{
  "n_layer": 11,
  "d_model": 64,
  "n_head": 2,
  "n_kv_head": 2,
  "head_dim": 32,
  "d_mlp": 192,
  "vocab_size": 8192,
  "activation": "swiglu",
  "norm": "rmsnorm",
  "norm_place": "pre",
  "norm_eps": 1e-05,
  "positions": "rope",
  "rope_base": 10000.0,
  "rope_fraction": 1.0,
  "qk_norm": false,
  "attn_scale": 0.177,
  "bias": "none",
  "tie_embeddings": false,
  "parallel_block": false,
  "init": "orth",
  "init_std_qkv": 0.0625,
  "init_std_o": 0.0133,
  "init_std_up": 0.0625,
  "init_std_down": 0.0133,
  "optimizer": "muon_variant",
  "lr": 0.01,
  "lr_mult_o": 2.0,
  "lr_mult_up": 1.41,
  "beta1": 0.93,
  "lr_head": 0.0132,
  "grad_clip": 2.0,
  "warmup_steps": 200,
  "schedule": "wsd",
  "decay_fraction": 1.0,
  "decay_shape": "linear",
  "final_lr_fraction": 0.0,
  "batch_tokens": 8192,
  "seq_len": 1024,
  "doc_mask": true,
  "train_tokens": 122800000,
  "steps": 14991,
  "dataset": "wikipedia_en"
}
Each number is 500 + 25 x the weight over its row's rms, rounded and kept within 0 to 999. Layers, rows and columns count from 0. Numbers have three digits each. The size before them is the row's rms in percent of the matrix's.

# layer 7 attention key, 64x64, rms 0.242, rows 0-63, columns 32-63
077:519512487504490483445506569479498488454480448491475465507474491488531503481501467490493541482482
078:515515507552529489480466512489500515522491511483508480465528511488510474526518527476460472459490
070:542500458467467527492520452513501516515492489508476530532482526518454530500481481498514468491541
097:489556490538496478501475522513521437460464533513516520506516477505471488540459506458505536484520
091:493526519512472494484502551512494519517525508459545461512536497506524536494516511479504511484466
105:533490479513486532527476507490499566482512525497458506519490489493489496492517489461508527494500
122:517486472517535530518495477502503490509501500513466488512476505495480516525525506482480469497523
101:474500489520483499539433477530498449497457517502486544480499490501562459476536497479502495496475
099:500505485492492471483507511516466536538537478504499494527530505517480479525474490516488479493478
113:503497487472494525560478471491493523486485549509505504517502507464530491577515539478480463508473
107:496502476470534501487519462485503536527488455467468500518492500496485545471493526558518515503518
099:502496514473526517461484515519489410547499501531502451479475517515508490463497491530508510489520
102:488531506521513510496478509455531530507555493479493525498548499517463485504482521483556517511479
101:473481510436504498471543555468534526518502471446490514480501492513505562492524485474481522520533
100:431492510514525513506520474518475482490525457521458494488503509522526495516539491510460518529484
095:507518523496449501485541502517536492503520468507539489470508518467521527507447517474470456531524
071:477526490478481511513549531509478538517484512452488503554465497463480484499521498505526495463496
081:537495467485491507466503505519507552606488520514516515512479523506487530472521493496503467479499
087:468480520509486482473516460543463489442500449497499508494470469484530504497486467516519520527493
097:509513518477448513453499537508493536532458492495497498512434536492516517479496510517567477506526
078:523516465490507552487457503479542498543488534500482539495454553507512514490479521482495470496525
112:535504514487498487459446501522530455496476506517512542505501504523494539548470491494505485472520
093:485484492468500501512497498521514393500455478502490519500489510507500574511480477519520507460481
096:524505481464493525468480463536538473477515498467534534503468516497573480518460515501459529537504
134:522527471502524532516479486473525560495487537500504534495539498496491516501510505466486458527526
121:536494507491487510486531485460511552519513546535490490507536481502462491497496523459467508528520
120:490496499465487505526532491518525520471501523481485468470534496510490487528475473495507468526498
110:534486444509492479484525477497521513526467499478477501484493520468484522542506502528514489504520
098:496535494577530498506470506530507530438486496508530498486499497501448492499504486462464491502487
118:510533516502504468475481492516504484499509503462464455513516509502507486515507486503528564477458
093:481446521511490476488499574534480494555534505494525504501492514457478456503542488484494471479506
088:524503511441525496498487491489483477475495493459519513495538467484527438472503454505455537486482
087:534504496539495454499511501500510470519559507544522491507534517494521465492483495498521518471481
083:492491506551480494528443494563531475476486513487522485520520518503541481479488518494508502509532
092:501466483422470521469535503451518490472512499484488481478486480516468531505499489523436497507526
096:493478493486486493523555516516499512507505524476536472469537467516485494509456462530479512463497
097:484504509516541490518469468544481501455512463490492500520472497498522491490508461508538516482479
089:516484504581550481510484521484485522520530521477513512511567509501510487496447520509520508512503
097:506505518521506500480533501516488510481504472506494479512472507476502481501554457538551512465457
094:501518482488497503475529525526517518486569515498496519469502520507502472500490538456443446515504
088:490485519533532488493506503476528519497497468527510481509479541554529484532511506522530562493471
111:512467486470497503495539515497543502531508525503535545494517481502500530487479542501449505542533
226:489480484453497507476544501512527496517487515498511482478531493518474523511475523501464457532533
096:487516528508539505496486525476455524522484464488506494503456526493535453507506481514515515473494
086:460503527513493509478473493479471492497503499543440555510496512467536469494504504550535498523478
134:487465496448471515482550538489520494493488532480494494456500484488483540520503539489487467496538
087:443524484523531490570485504477499493473493517511495494508480525512535497498526469481499499470491
090:469436452520533525487514505511503513500480493482541513517483504485500521497466540452498427519535
053:511535494520494492474521503488509507548518499545507502500497531560519492517470465488506530504487
098:539510494515521493469500511497532502553574480544527474502535523487509457468511493529485512437518
098:508543479515513484496531492482433509503520474514469489478497493484479495498521511484556529497428
095:500511502532516511501453509499461491480496523497520471533490539503539440506496480549534517456511
096:484441481444503502465483498509527537491498542505491535494505544500463531512491523507487486532532
085:530495504482530502474480524564485536547515525517503475479473505521508505469491520527524478486460
085:507497495551477473537468506510498475507550532501507469487512507526534506467430528542489510494498
088:486474533530480492537506497530506504516476483513517491528497528452510500489512486494547512481441
088:475572526510510502523535473511511518496466481522490526475481518499491511518511460475496519494458
084:548491482541503510507513505494495483494495475485519554480501509533488538464460504539528509515491
100:494478493487482499487534502518529487494507532486520494463553489510492548505457545497475502518533
103:481517520543503454515449494509465479501479487529489512475497471483509463528511495520504527486468
085:499526511502449542481486502514557547471505517500518523489477494506508534524491513501501480504530
083:498494484534513489462533498501513493511504503539484483536502479508524453470536505483552512490465
115:456467509463524485488532514477468518492468478455469516478509495498483541494490507515452505545520
083:481545491527561455514469492502487536542502512506547503533457476475493493504508514512540517461504